python train.py --n_layer=10 --d_model=128 --n_head=2 --n_kv_head=1 --head_dim=64 --d_mlp=320 --vocab_size=4141 --activation="swiglu" --norm="rmsnorm" --norm_place="pre" --norm_eps=1e-05 --positions="rope" --rope_base=10000.0 --rope_fraction=0.25 --qk_norm=false --attn_scale=0.125 --bias="none" --tie_embeddings=false --parallel_block=false --init="uniform" --init_std_qkv=0.0551 --init_std_o=0.0123 --init_std_up=0.0551 --init_std_down=0.00779 --optimizer="muon" --lr=0.00896 --lr_mult_qkv=0.7 --lr_mult_o=1.5 --lr_mult_down=2.0 --beta1=0.93 --lr_head=0.00429 --grad_clip=1.0 --warmup_steps=200 --schedule="wsd" --decay_fraction=0.83 --decay_shape="square" --final_lr_fraction=0.05 --batch_tokens=[8192, 16384, 24576] --seq_len=256 --doc_mask=true --z_loss=0.0001 --train_tokens=126800000 --steps=8589 --dataset="wikipedia_en"
Each number is 128 + 24 x the weight over its row's rms, rounded and kept within 0 to 255. Layers, rows and columns count from 0. Numbers have three digits each. The size before them is the row's rms in percent of the matrix's.

# gate: layer 4 MLP gate, 320x128, rms 0.279, rows 10-76, columns 0-63
# up: layer 4 MLP up, 320x128, rms 0.272, rows 10-76, columns 0-63
# down: layer 4 MLP down (transposed), 320x128, rms 0.303, rows 10-75, columns 0-63
gate10 094:081101138116131175094109114114132158146126184100163136142130101103119134098123138054143134142079118142101084104100118168165135122102103124140106118155120172130173113164099091102119159170165160
up10 092:127096098128108132113144146156136105116130112148136119148142119150128107170094133177123155118175117119120147138145151130151132134135122193121154114110110154124116143109113128162167128157121120
down10 095:145093149135082098110139141111116142141103090122128103132127121137118116114143148172104112149164111110165138156140086155107129111127089126118114118100124140141105152127148113155179106142119079
gate11 104:140153143146129099128176088144122113109132111123119151132125108111099149146086110137135138131128121148098137146152131118116088140136143148094143107128143137148109103128146125134120144158121159
up11 100:131108108120120133171120127107108123141086131108137142134153142148169120079147133149113138141098115149121121121110130068117163124129145113086173165139118148103146164121111139124149115062111200
down11 095:126138151143116176152137146119091178142148132098170125148112093139150110131151146111122097109141136122127083116143133138168107119101121172108155118121147132138124164166128107187163134149127137
gate12 097:126105076104113130150126119152145131100165111171140127108175164134107115146111162153112122129128147144136146123160112118134110124150115132144131114102129145132088128101130126143100097128180135
up12 103:136183135150093124124121152121097117135105113146132145115084123075115127099146122145116128155111134157100141111123142130108138084155154108142113141115096118130124142158117120099105143124098130
down12 100:163129133122135111141136108120109129124139110110120104097093124119105102138153163161123158134125106102103071119178118137144136138128125093147142131120141142133129102109121140093126135141095113
gate13 104:154105092092098094101124119138126133152113152128121128146170104142169127104119124131207148171110121120108136122101082126135136149157108148115140093142107122162112102136115187146127084125138129
up13 096:143108118132109158085107148144122121100157125155088123083166160072119179184155138108138168148129117127107095101102135137168150097134141103092131159097091105133123142134133142142116085141124104
down13 093:109099140145140080108112105115128089118134111125068139121127130108133158140139097116111137169143145179144126090120094158124133121122150163109145129095145125119118129086076150103118081162099093
gate14 107:133141127140094124132107161123132097114084134136127156178109101105127082135114100117103174142151095103125140122164140085125128064101118116100161134115091165137154170127092138164139120096092127
up14 105:107162165130134124151164164124146137122143151146140087109125111174150105114113187115128149118145140143129092126120143099200132127084117129098136176148097165165173104156150162169128125158093122
down14 106:148125092130094099175144112144157128108133164095145126084114106124139107109121119154167122174116142140134131125123164134138110083111102113150122115125144110164128142128123097145153138134154129
gate15 113:139135118111151126117121111157132162114190146132127112092169144157141128144123130123114129139141124145164183134118132173127137134135125146113170142130100099139134123150174163179122127115108145
up15 108:109121114094142128119172109169136150112152135151131111113104098134122144135122144117150110092143096122119160127147116152117139111137102160129115167136101111193125092145136117147137056128124119
down15 105:139124145103138146119176134119176119112104130135139134120106119112146121120128127095136134114105124093110092122127111102124130118095124134134093139131131150132077103118146089115076167136148122
gate16 104:125153125161108125134178138133111095115132141117099110143160143183118087111110116160172149113122114119134120141106113133129158147153188127157173080129162112120113099146153095078098125179112159
up16 105:123099122118126091106143126136136120064092117117135126130102181137130132086133129153096128141106150112106159127119075158161150120139128116135128162109134153105103129100183125143168101072121102
down16 108:155085124077172092152102148143134146139140131152160155125122117114112127121151151096128116146146146127134154117160114108120126096112093105100106216171104133119097145097114102150179097113119122
gate17 078:140182114100127139121137162146110130114102136179127117135143173112101126151139130127148136113156160182129107149153151157147126128130169104140131115138158131130116140094148135144083140150125102
up17 075:137079123135083106122079119121147140134154173156168129133139103168173149158109140128129131158126168106116135121126131119116164086135141160122144119139149125140109114141117091111158129129129134
down17 082:113164169140130115130096098139124097132107136140157155148138107087171132153123141111141124121132144133176103132116132134154121103087103159140167152168127155154163131095108131116126143132130123
gate18 101:139091094158172080088133149125108108110092101105124158117140149158128097167141118145103177104124137114103166133097161112148155145110131133123137120152089135158096112146143128175179115144113124
up18 103:144089086171144109112087122111103136120105087125113137127152135133131128151156137130123136116131154151128156096082116115110136130120098106126142163137142126126130062147127090087191132106106109
down18 099:117093104132108154143125098120145164118151113127118113142131112156107107109119126172156135142140110143129101151145105106109076096098138133134104116134135090081094171094186122141159109100152099
gate19 101:097108125148155114098138090122100093132113124148107121077144080123156119117142136121114121125120136129140136166100116133158132165061132102116111149154146119139133111142103090138113170166100154
up19 101:167129144102110116124163166109112126150094127144124093130097136111126158116126114121104115128172068126122133110164176144157164137115161146125168177140118114151134105117128126113115111125139140
down19 102:132139129132151146140163142091121138099109140164160175137113102129133152122110126111111120140139143143146106099158115130125132123106143153136136111151170158072119094128119112171074096096124111
gate20 087:123161137162116158093185137132137158163150158152148128114116109102123097137120159173147173140122088153133094110135130143128130082126118137118142097137118151162124152105117101129113117131108105
up20 096:133132138169107119093158117130104113134178130117138127106084101138153116131100144147124121059139116124134084146119138122178138104131105149144143094108144147137169174109115131103131113137126132
down20 094:081140119106142134119129174108142112131176093122078153139147123129136137130132149121100134108124189113164108131106143132151117157089119126133140086115127130117112146137132106139179047079163129
gate21 102:141135141166131134109147110129134074116145106193133122154099098145148130133132147110104091144130163118140128153135173132086127108106151155149070124102152136130117097129130162144142124128066171
up21 110:122104137113138137116117159135142088098161140091115123161124138126132100126113122139138156105117159129136128131093117150113116127098123114113075109133131153191148140114191106144108121107106123
down21 112:129118137062112106120160132170153158071127125101127134123113151111130101122148116137145149109080102119151136169145110099147105161153104150118163123134138145130159144128119104138094149093155090
gate22 106:152099114133137112110142133153138143116127122112141181161120080124108148098128104081096131188147125061125109169133132154103105120121146148076139141120102103105119129119151113129120150139149128
up22 092:150140117092130114111164149142130116114080138108127121106148115085155104109102122115129154114145119076106147133140162137116163120064169099129108127108141138131156100157132096126150080142112098
down22 099:142142098086124105122133076085116066141115142145119089109109106125113140152128112118172132110157119126111145118129125115135124161096136123135148127142153167125170142115075152104138120122145116
gate23 095:092153136177153136121158104109161136109129158142106112159118167096150151130133127109100142115158168096159124098121112155138111145104109107116154152139131140136108167096118115143149123125112129
up23 096:174094085081144132124088130132125107139134109106180117155118093156136086146138085140090102155105118142115117148166178128175132103129162156111141112119129108099152123130150145131107107138137135
down23 093:120128099166119136167139136102157122119149132149061149128138168126141169094074120108138126114153159122149129087120096149120172152109156100150115124130126155144126152131106108130137148091137118
gate24 121:139141109131088146144154085175158096119122168126109108149111126127148119148081127108128123155142132155164089152152133109135120126125178132102126109130133119155154125121156107139108143105156143
up24 111:067157116121121113095104135129117175101153131096161138134125173149133077144098145114118139072130160069117123128176124167123127137110100109154137133104107107109126144176138133130144130187127093
down24 104:115160116117141112104095143150106099144130158114148155149128070086119138167127117163158153124128127109123098151142113122127140136142154143152151102146124105159154148140112126108182102108122081
gate25 092:119128118090139123141134091127154091105117133160177166143125128124146102122113162151106151131100187118147123139091130115134095072138137090141142075096126116109112121134105142119098142149141107
up25 090:142148120170143131149120153122094127151117128141149122095118111124154149112146207092108142157157156125083117081193096105112136112117125116124079143138153142118122075089111113130127145104133136
down25 092:143142122122150151171112139161148084156110151148158124132147126132142167134132168161127160100103152092140109086129120127138104124116135166159141148122149098123092100121150115135130130120087093
gate26 099:100144116111100140088118117119147125073138112104145164124142107127105130087143095168148160088103143157107110132137104119196123107136094125146146130131110127169121118118125132156106151179108141
up26 088:121088113094115136081126141148129115171138161105118119126111126124106102129160140131152141118118122099093137138147142075112134138140116148122157113112089142153124114126128112092177084101156154
down26 090:136124116122075126148130168141136144168152131150121136084145171169125128149131134117128107154159113085098142155127109118126135133119110122101118126134142117112170142101097124128088103127142114
gate27 093:131109144151082154116132115130063158121168142102152102107169130150109094144125127108148142081142127152146127160131074143101096168139153105107124146137154147079120101141131094105119140139143156
up27 085:189135162136112141148125117104135156136128141137125135109138067167119148099127082098162087110093128149125111118167091108099126129099118099127154127139148161116107128095140112085101121108093130
down27 099:137125134135119122209128122120151152147146139128120137104149111084094136110132088131149135087114135142152103159145134103107127108149095099122135134089119149104116102121150134077091077162111143
gate28 107:140133132159182132119103099113099109127095114144127136101090088114140106090173126087160082077087154144147155111170119138091119139114156109098085122147115136128145177098137127154150173114108132
up28 102:141139078095147158160087130129078118137129105124127110152161123121136101101148118156129107127137169138133125099123132079075174123092143142129130128129160108164125100161098120116122138175139118
down28 097:070109128118155121077126118110154107117085108137114160153170148103087115109161109158111135122135129110147156149159116157100114119122173135159118140097131138123132106149130113129102166132130117
gate29 111:132153175130114092110106142128159114113084105150151135097135111076144159142097168100129131146133156114156159110129090134149137165094095126118139124181080155145098128160138171141145119136107157
up29 107:175160153096118104170142174141121133146124145137098159162086121168134111159129170090185094141169111129143148125116124116130140201130090158126123120115182133133142104135120116114139119116154099
down29 098:109144131131121106159072094167131116170129129119138151110114118125154142146137155153135129096167098141171122133161113113156098153069097130138144105142126108178134129132163148125111148104132117
gate30 099:124114134129081177133140142144126130100157118135169108128130120134078147165067140150120130154144127105119153105112121132144109162156173106148127159108096168160128151139102140157117123064120155
up30 090:101107087135106141163153144118117146155094144097121163117117129158133096118145153120112133152133148123057120114125145139108135117091166090115171129120133151110133153129092137119144111099134109
down30 096:161121119132143114147080147119161125110153158137144124158120134128148143132145122141129136076150163158121099122138131082100115141150105144140113093145130100185165146124150105129130136130105158
gate31 090:135086089157138135103098118110126111138121144124163117123168116151112174152154131137175092112148118127084156143113090138129084180132102116132112111179111131102129102158126174132151080145138135
up31 089:181150177129103121130073090151116121128157161076128125118154121118141107143160126097144141139115120112115152090115143097112140155129132066136125115138147164138115144118125166126100152124165119
down31 092:146144126095122104123101104145131195150163091148151152143130096098124068116110102162119140132119095124168138098113067148113159112118100145159123133132161149154109124149110128103144094089147113
gate32 110:145125178124078121127119163177061106100157140120114139139102164111094090144142166141158145075117117120110136090144150125113138172148117079178119108150143131122138104132113148135108115137116167
up32 098:122109162131132134141142137115110127114170132106107130121101128147152124128093140120090091119128169083121155120148114108136129140150113142130153122130141108105112141142081144118169137136123077
down32 097:158121161161107126135131159152138114172113100110167110081106117159126113120120152121104128118119148122125096135168136146158125109179126086110139165144119132140064104114126170156164133126130128
gate33 091:121147126121104109087122123106102137105105137146111119170155135127109131146124147140112082151124165153142114085123096112162175121127128157121128099117109121127180106142143083156149106161116146
up33 089:132120138132104133171151081119118114108137122116142162132170099184116124107092136141124127099130124119089109157109128126141127172093158157148086169132105118134131160137128118085119122117116134
down33 096:122153098112112122081107131158118114144097157146129116128124150106137115147159172122134104167153115143130133087147128102125110117124100132097156113131096154106167133157178129131180141147155103
gate34 098:117129169134118136082147138129138106122145143118118171095149110156114108122095125105138138136097113109074163153127162117126161118116129166132098094130135129177165141120088134133155096163105104
up34 101:114085139170130133122124120127118140113145140134150168163171160147137102123105176134090116143123158121148102162103114129113170159107105139157136110131127118106193126189153119117124136113127122
down34 099:109143111178114130087062124163126152157116121162118151136135128106110124124100168152099148147127133162146113118103126140117112140127152140111121169091117096113131163157176157130108153126155157
gate35 102:142109095148142178125051124115156127112114146127119121134144137106136118122165150200148162097146099147138145156149113115135121154168127155117134095167132114126119121139138128145101133135118159
up35 096:115129137132140154102169148078102148086095135125135125088114130134087100160074158117140111119104122102071134119094120117151161133162113142188095130116161098120147117138187092095138125100151184
down35 099:151129111147127082126099091153078080133163144155134132144137118083145120096121154165113151176156135160155109148158119180098106148099123104150124142155120169126132139123160104137131131137100071
gate36 097:127149139133128085150175160147118099115158163119161140109138120119143093118112132156118124117115127119108136132174094093146094106154100140125155120150163137130099096151123160115091134117142141
up36 094:147120110075102121176165099119122107157144133115126156156143167118147099130132138121109106138100092106130126127162122096078113168123108155109124128151091157123139135160083116169110090112130168
down36 096:144116133145099118093099156110118093101169133121091152083148145097088136139139146123167093119152120130095112120123111115127125165145149106150128122137189125126091118134097106111158149145158112
gate37 091:091137114120058117130124147156085150108142128147129147130095132186117150146095103145119113111111138084125135127174153135119106192110110115129109099084139108121083102107133177130136160136175147
up37 098:099134157125143127163116137093114124125150145099126084121153142108129112172137101132144097102124083169167117104131074099100128155156141147105120120143096100107109126084119112099134140146108178
down37 093:126140145120100120142107128148105121107128146131125127143107107087067138133147126130123132062116113158136161145142103126119176109166164124114174157130142139157118171118078112145085081189140074
gate38 098:094123183131139149079145074158119105141095093158135154129155104143107107112128108144122147080120110170093145157136122145123133079147087095144124150089090163165127128123105135147128126122122113
up38 087:142106109160139111150114147125116127126169142105157124083145161134180131120131104108080137134155124136083149115134097147126135140150146136093143083171161100083135098131117107159129120134139165
down38 092:113121151116132143093164110155087094102105117144125139131131078163128115148113109141153146102102130200134134135162123129149126122115141125131105154108127147166074137069146113175136156129090116
gate39 109:108100085095127103144091099141139108169099122133086165117111188080142160117125138118132124112143132123109173096140107151126179162160102139141098071137154121172165103141098148092135149110125119
up39 109:175156161156140107090133107159144149139099114163160121147111098164099131123150114149152152174142175148118113078118153091131116103144132161096153123115113125119062136101105165128128120165131189
down39 098:115163083117120117158128115145131068119107106131096128114130136100140157147136114136134156133145130107110119139163080125113127149169133123146110087117120106183156127108105149086123148125121074
gate40 115:108132099131099174134151077122116084107126153115125139138075147126127139112090130117150115089100163120127158157110125106128117125150149094140154108150133128117092104158106102121148127173168140
up40 106:112124143152129140126095170132096147129105105127105127140135115109146145090108136094150133143117124094131124107139115112137070137124098123141118087115119119132111149145128100110107135162104151
down40 102:167138120092144095143117140113139141103119105121135087122104112127130116112119086148056117189105088105132138073157148126132132146101129125140120090123170089109129131120102153126103148095091094
gate41 101:089146101167086142095151106156131111087140116105122146133173149165090141131119112118160135114138100111116117101141131145097145119158115127129124168141123152132140134110166079102131122159087131
up41 099:167114115100142135116158114146125145115150151131159152148120153163111134127127116107138103140111133128143114192109170098089115151112110147154176084158141111124116091147128151142124118146133144
down41 101:156121103078123105112110101141110126101134155119081134153134124111093107137100143135129160109135139159150119123104074136169124108100158140145153107079148137134064151152095105152118112084167122
gate42 111:170082149144144118126143099111143139113151150144107125147106099116115138118161141119115100099208144151119146158114133116068114129121135158086150131150121122123114108083135126123096094176098100
up42 129:145100109110102124091133133123134130148099146094109148192105103099113154117159119159164100132147127174168158080101088064131137127163156154111159127149106132156118142129107123139140126160112122
down42 108:144130163118140093140133171120118169089132151117145098130150099117102115166098094085140130133209139114115181111127167141110152116134120160110141128130114154144114148110115168120132095130118113
gate43 107:144130155152084148124117093182159073106097144136142146108123116115084171118108127129147127132127169139149124110089086122100130103130166133101168145127134152134102123108130108122191120115144079
up43 104:127129106113154112098141157140131124103093156163114114096130132139133099103137133123104126149115152149103113123075167134158124153124138139099128123157108089113138113119127169153088093158112098
down43 101:141133125059132157144118153117100165170141085139118144145144177080136117124152106156123167147157086112137154128113148127129108131120185161145141110167128121115118143100107140141169147133129085
gate44 103:116115109134159154117114108149151164128153141136115153130120105165104145134172183101115142116123132126119111133156115165148080131094128148101126163128134082118190106160147131117101129141121124
up44 104:203159091134165175132102092082112117135113147131117150137147098117122142134095134155133138139102160162117080166126150124166121136130163117135131106146141155119158097166150135119172112164126104
down44 107:164117125125123166126077102160135088126136119150127164144083107133146125126090173095151130104146134150082109143085099175130092157117094134127143118135161120150209129145108119099147140117126119
gate45 107:175162133168152147125130160121156100136146102113150162113145137129142164124168117125108114101130124123125118091093053122130111115115112136145144164143126108120141136105159168163087141146161132
up45 118:086138115116135142156117149148088155116142149117193119138095144130148103115167118136143091114116149105145151120114151099133129105115125131149111086119130104136119132163143105117078127126101105
down45 105:117148130132108139121085141129135126090074137105124141086155150132130090133133079157114111096156073118143057125148107108118137106062155140168168108127149155116151144145140139099092164143105119
gate46 087:181123137122118126181101095116102172062105129162138116134146117126117116134131153098107175126197129118105123111086104089122166136141155134122115130117156111147126097133129125108141116127123111
up46 118:152138156136140082168089164131112116142119165153139086138152133118143131169103121145176152153174133132107099106099120143126111159116163116108155116167129123098073127143129157134109113106151093
down46 114:119143147159172138173145110160100149095144162163089136133130141098145102156170116079154148157126099134135139141161130160126129177128172118102136140153125126123141109153130136116100090092127145
gate47 081:169161134094157123112175076103172130116154122142142130065137102135107131144132147120112089150102141165149089108140110201131151132119124112092122103147094130097104110133167112126123121105136149
up47 087:103150103156112106125123141124107085119105103138222137121123142114100118153123101163172149108132094122125103150144132157122159117164126146139115123131124123107132140131123155119100136168131151
down47 091:136144116124160103074101122133150109078116105150183143123153129126125112130099130161147096144135126146127127126140120141113186176155122114182134160112134131101119179155112129165105149111130137
gate48 109:105120163135084162139123137126118126137092157163137131119138112126126176100152101109173142170120109144158136072132055117148093113137163123099178146138105131122158115119141127162146140135158124
up48 096:125095105109157156149168125133116121151080139184148139099160119118172113135139137178106115139097156174132137113122140132127078167159122146151148130156107132132150169083139180125138128112151136
down48 101:091144127154112136097174116160117111136123107076135102106109140132156129154144111107138171129065103116109121095138156110169117107113108144120149134128098121141102141156150133106148149143067128
gate49 112:101114127162149153169175140163085140119087134128147151152127118132087154116115110127145156100115140176106189150131149199116137110106133129142144106139135138168132128157115173137123141152146119
up49 104:106147092118141117146117126168079174092126110125142163178103132095126168119165119128093142163163114169122152125142115150096142087107136130115134141142138144135137146128143152137077165109124128
down49 098:164112080119093142136151107112086135153174075128145149126144121129102138093138119090127127136161117149108135135106136152104106140110169142104161118145124125137142156124132128156136162128099157
gate50 099:141121102121150088118172098112112108152099125138135136133113104119103136100166171140173131156037105111131129168170141124147168118120163140123118163177125132101131145151126134136113108167084156
up50 104:141141180142143095091080135175131130146153123141099162152173175116153125141134166122107101146130153143105154148109183114141129155123128157112144123116165090154127147145099167132142152111121097
down50 106:113113124105121148141130122106135117123101096166094104109122094162144147146124119161160124091183133119129101129154055124147124128179106076088132120111078089108088108106102136153147115116132143
gate51 092:125182107115080116157129145134115084161147098149122124145105104114095151144133154110100141110089117146139081128165131111126089081118125100141178147099139121118129086111122098068087126124101151
up51 093:126121114107079147144140123118162110121144118140088124106133100147146127146110151134124111110137119121107123107127112082082157142146132150132158208139125118143078119116120127118102111094117113
down51 093:169100146137147146138125122132106077104124138132118122123157138159160130058117082119142105166119128142120166129101137101154151135143115133151154182129132099135071104175113077133094138129087163
gate52 112:126125154148109155134134094133111085143123118122168127153130102083144148164101134125129104131146168144136139105123079147105115103144130109120070098133152080118130087123040141084136078137134133
up52 111:052130165126129091114105075115131127127175091107151120095162068129116133128142156134111126102130113136117129079166147125112113148153154131135111153108117161125116164067086128098159109107113136
down52 107:100111150158115173153102135124128124114120088083095075114139126134161142132107101116141098106139207143168149101115110122139117127196146092095115171114129104139142154093106140138143100097134116
gate53 115:112113102134113140116129129104166158121177119139097131124139123122139070147151123115153163127114135123143146146091107101113114102154122137131141118129117134141176148130133131158167120174100104
up53 115:142095147062123148131141135110164116144133103141135135115132102140130097117139197118173101090132120110166136108134130151098107138135149167120169120123155142094138132156116082106130119160159134
down53 109:110124139095158130102107131112162123169127132082102146134124083130138089131093182074133127135121125143156103133105133117092110096173161112106154122124092125143085120156140125121176125148133114
gate54 094:134153139074148113089114092143159153147106141122124112122178124156088138119112122126163127157162125098100104103137128136150162174145130158154146118108118180164147113120146119125121140155146099
up54 100:138161140138182137103146160109139129127098158107153154122133146124112140096153139114111141128138168167126127136115122108120144136119115123111177125144111116127104179110129116141139127073091103
down54 098:111070145172088142128120139144094137102185127134102103136136094118148136085134111164142142116106116125109143072125094165108096123122133136118094110106126122121137106113081153123175154148089156
gate55 088:110128095129108121134092118125147138130145107138137155109097109123175124125158128148105139126095149135112105122123155171160125154143126088124115123123070126135137080123166113092109141102109105
up55 078:119160155129113133124152135115091091146118162122125093117108130150122134139072168137158170142134131149148132119119105098129134108164116155175122132111165168121169166108083121155151108152139092
down55 088:178145121136135144100130079132105131100131129130128135102104108167093164141142159131111137129148106071058128140161125133125103094156135185146125122140137140127161123107140127166102128087112110
gate56 101:138103150132127143101162138131131057095154148133156159141151163137129099123086080129137111142124140113183148095148182127079127114096161193129124101147132168151111125102135113160116126135101129
up56 092:125090120133142135129175110115126103094140165135127119164132179120164087128109091103143160128098141078103178123119117101123137085143130154134128134144077150111151071152117097140099112121131134
down56 099:130146095127131108129140175100139163131128089110171143093148122183100132117161120108097157112120112124134097099093160106134095138106136094099141157117159132158090107087159189080149162142123135
gate57 097:165162149095167177107143122152123103112144145112116091153131121159106098168140164173145151138110132127175121134141112134142109186120118109127169121136081154142100147157124132130124143120117155
up57 109:124163134128168174155157097148159115135103160111183127172114133111143188160116091124102128171139123144142108113171071145148133087108141118169085111149146155136135119108171119116133132158114125
down57 107:142172145146176152124184114173171087092128137133117157130135131099097109150122088164107180125168130142144109143117103114136132168143109146132132093134174132138141167150137171130114138129132114
gate58 097:122057138138114100137100151126097110152130167107124102108126123143179135123128113105123075093185107121123112119113126124105122116108151155114131140127098141157099134118105114150140131138150177
up58 113:127124157132138111097101138089138124078154124111121130107144137090119150155117137142167096139102132159166087148086082135140142140096145138085123130170151125165145116133131133102146153108121121
down58 104:135149142150116133107097121078078179126124107149102105074127113148135151088142130146110100162137157109104122129131116135124165138101087106107140110126091114096124123157125097130158156107096108
gate59 103:147137146135128145117120146111105116114129161130150127093085142099141110135069163198110132088128143134105138152126101165115135135093165110089160127136171106102098161132146131098094112112075107
up59 099:173132082125122118083163102110118134088067118137081074116123123144123108138168141121159130095138116102092126165110150140171143129163133133153111141125138139177108117124143120101146107169114132
down59 097:102152121119150097146138154160103124146138110110100092134133133107123095079128162094097121105135139102120178118122132158108122110106111129118106096119101166114120144122129131142075131120113156
gate60 098:144137138161115062147106160122135116139164129121134126128142131119110093143149162137089176135140169150139078100149136135116112123135142148143175163156140075124132145098147092119109138105153133
up60 106:122132168144127148096147150119097129126136135149115116099152150116116165129114171110152141149136117100147157123138120108149150102181083154113125105117102147123161143092156138142151118172118115
down60 097:075114108128113163168157148149112073124116107158104110143169169089126165113117172133170137127178149148179134147129120111114112124142153101089134122160109092150122136118117124156140150126083163
gate61 105:115109101134095143105179107115112150127132127126128137139155102094137128143103123132108103165141139140123147139126108114134132121127129159135125115141123099127102115101093080154186159174079134
up61 097:151122114071151160128179121131110114157167122119121124139132109144136094112093128084121093132103118143152138164118156126159111135128118114132131131125144181155121114131145178151098160135114160
down61 090:148119130149113119128154139161083140165144102119114158099110122160136128117145149129082135134112123181177123125154079115136152138131174126106132132143112184127115086132116136123132091158127163
gate62 090:067130136135119121136129141143144101142136141120161084123131128085172082122144187116115147094129168143141167104157144128076141076119123132088073140109102118179128110147114140135131091142105101
up62 104:134174140106095109154137132125145103173132171126125186153163153157157077163068171138094131082157134140139131134143115146125136144154133144135121156118141090101139142118151152156121135082107112
down62 103:151148139126150056124112136159095121117107205155128170140125166135150156141088152117125106142124120125166098098113179115105141118140116091174136127099147141138115124097133116129152111099105134
gate63 098:146133159130110109148151125123134110116104140134115110084167125093157176152127135142155171135138160125138122132132125139136147156180122110141139164118159119148119089136164150162128140160124145
up63 099:109181092097113121095135127094108155145134109100156139137148172138155130151110141094106100095135106123065127108123145125093176147127084108116174137091139121125133157137129134109123133100080125
down63 099:131088128135139134146140146153129101145154143150084122070124140119153146085111122103163161142140149120090155147158135065129117155138142112101128184100119102119136116156082146169081139139086145
gate64 097:110119131095149124151123126127094101131123119099123100093160143135135120080089103146119172093139082144129103141127088132120165140119149140121086089080101110138128078132098147130141100146121167
up64 093:132120146172138151119148100108115165148161111172076121130147115121107135130121153145113145132096108124142133109140136129111099192111166143105125110182161107148124157136129104100123161118134129
down64 097:109130121136136146116120060129162091108098169166141121130144162143153093141152120112138096148153153119132142137131057118120141136121116138161116140129143102159117116152152104167144139113140118
gate65 100:144141138119114134157134096102101074149103148150158091121111157138182092160147156147066147184179141136123151178169144128136125132087088141135142153141129108123178138112106132111117144137147128
up65 113:140154121147128155136098115149172155137129141141136110101169155123167136176131133147064142107131127139137069122158163164120078136130172123103127097152116107108118124130110112170090126129126122
down65 114:096151118118124160139106135132051142145119146153142082142085109105146093149135133162121133150149150135148152137104098108098107098133101119127139117128123107091149127144110147095138129129130088
gate66 105:124122098141100181167104120101134134133143150137163121143159151118147087112109136130131131158121153115153143114120120108132119148119148148097134117159174113081138118100138074138074151104090112
up66 101:106089171154110112114084147134124142114124161113146128171164138094100158113139149136091139145115160105115128148150135122146140107120112111127091121133135118134119110149124120152130150117166158
down66 098:116165092141111150126126121108092099129131151134114120092133114166137144138092114118138118101152128182167096096153105104162096116144146099102139129129134111103127117134123132171111176114181159
gate67 098:131136126159146101127125131104116120169152099072144093106120099112142113154110151092170112115152094167120111109134131075130131080082120105092155104160064144126099126138120100107115116113112141
up67 096:092095143120128128141160106102111111102114100131138159114124122124176143139138139121147117172149138159104134149161091133147183155155115118150067140137129163091149129126151132142164130093149156
down67 097:124154119099124088113117130062103147145068136156087136122126146132134133140114134114154166141182114161094130115122165124110179132058183115138135121125104163155093109149126106143109122121121084
gate68 094:139112083125140131123135097128084150132112139108129161152124127119086072117101134119124123152147111124153143150093125171089114154146172126155145128153110142129183088196127127094126132130129163
up68 105:182094103115130157134127109145115174128159097135157145158173148089116108094132161110107115127113111149144138152171160131100139147104141125135098135169098087135151118153125154133140109096110157
down68 097:148088095112139125163091108100104106138101189126131114107147116081154159134125142150108106112116127131126102119128135123115100138142117112143129117121117133156154127110163112149174164108165115
gate69 097:135072146125125165092127162128134081140118104071094117140158134121063122085140119132124145145128122122132152119185138097148084115154177113113138127129122128097136108129157122130151109125158124
up69 093:167145124140112083132114130148176118114121128122126131118134118149130143135115162125132158154156166130082124114146096117126155116122115154148106115112135117137178100131113172125190124143144166
down69 094:136107105120089133120153098120095143103122130094106149131110152131113119112149103099131123165116086154126107111125143150121092149076105153094144148093113125166155109112145153125100151119152111
gate70 098:130170149084176134104138104123115069125151124160135134116122124146078126130145135085091138118138128131139122097106133121145119097142122094118140126103117172136148087104142101128080131114163133
up70 104:093141143112166110115141118140116097118107097149131167164114130110127118116130114162138108126133107119173119075097137136128054134142138107185167133123155144104150136147150145155126114149108151
down70 100:105137098151137183152130161135122143138124103130096087111161102117137150138150098136124164135111126110173148149142139145123157140141137154106104126101124120118070136129141173124146137148127098
gate71 095:125171149156121144124149146135158149163121120146144102125109132127079141094127111144197143094100107148132110128126109126142098154173103071127143170170126166119110112126139131124137191147131142
up71 101:125088109126127148123105155125097125147116147108176169125142143136146143116107129098096105171129140125135106147128135110098115101136150150145139099059161117137164105164135121078149153128149143
down71 099:150149098150135133108122117125133110075127123134139135146114067143113159092111093083142109104156129132142109146163123108123159125180148116124129133143143136126146110215127157115110120127175176
gate72 089:159142126127155129133115120086136084085114133166100153104131102147136126093127104170099165114095120127132127174131129164142134093159146137109124148088155126160143139106137169144119147145142108
up72 080:151105166161088163114144108143110146128119065088101148111129105115149108161138159140095157126158095149146138103108124084117121118126122143161109140146120143170098098124130097111135113141159155
down72 088:161128125135107089112104092148122109125148125170127133114153116110114174136137109139089106090125170103094145124130152181124111120133156138136134146140167135115139107116097156125171119131098105
gate73 113:051099108112088127112157122152118126118155106081163132096115137131129139153162147113156106132121162141169134134157157166114121128130134136170093157188156115110123127112121117134096126115098148
up73 118:135126114125113148126157130146145172129113153111133111153059164133127114120149125150152126113143127108133151142142101149120127132154156084136128107157154129153162175130169156095101124166182122
down73 109:156140102127118135120154134123130145133117136098120084148096134128162148151128116100130126124120165087118097142140180124133162131187129155161106123176138135160096140145078113125168155129117121
gate74 100:178144088092112135181102159089112166104108111137115171160119124112108128112130173107147140120118135095098134138138125137160089144111125140183126119150147121091182134101169159121092069117168128
up74 096:143127165126142131117115122116118137105168145124118180115155090115126106138153170117160143128089145132148135080135137181134107144201104148140122123147136101112111163112154150121153083143104110
down74 101:159149133114137142166132165141116119079095107129092128127150112095114145111123169097156139142102123113161151136123137117120117100138110112129109089170132105137130141146181150094144146143128134
gate75 105:112141139110089140141162142173137115124153098120152125123118190168134117128149156126120160108131145122164114158158140146116110126141150139091161152109130144104137130112098150174152152108150153
up75 100:090152123156112139159133126131110110102075148126122144127117139106114161150126163140122104118143125122119153147118190128169120160129133125104117126114114110180119124124134130129146163075106067
down75 099:171141106140145099101084154064115162138108155145134127125139116129120106165083166128094136137118141111105156099120141150156144129130125144172123119131101142139121120120130116120136080148127113
gate76 108:102108107147115117126172117157125099098195117137114093153089127102115111093168131109108121150113108111131119112115130141134173102114100122113126139136120126131152154097151103125124151105134109
up76 102:101143144110117085157082125157136158108128123141134129147114085141126160116180110150153139124132113136117108158117128129158082105098124118183190091130123147105120119112159149108125143105191103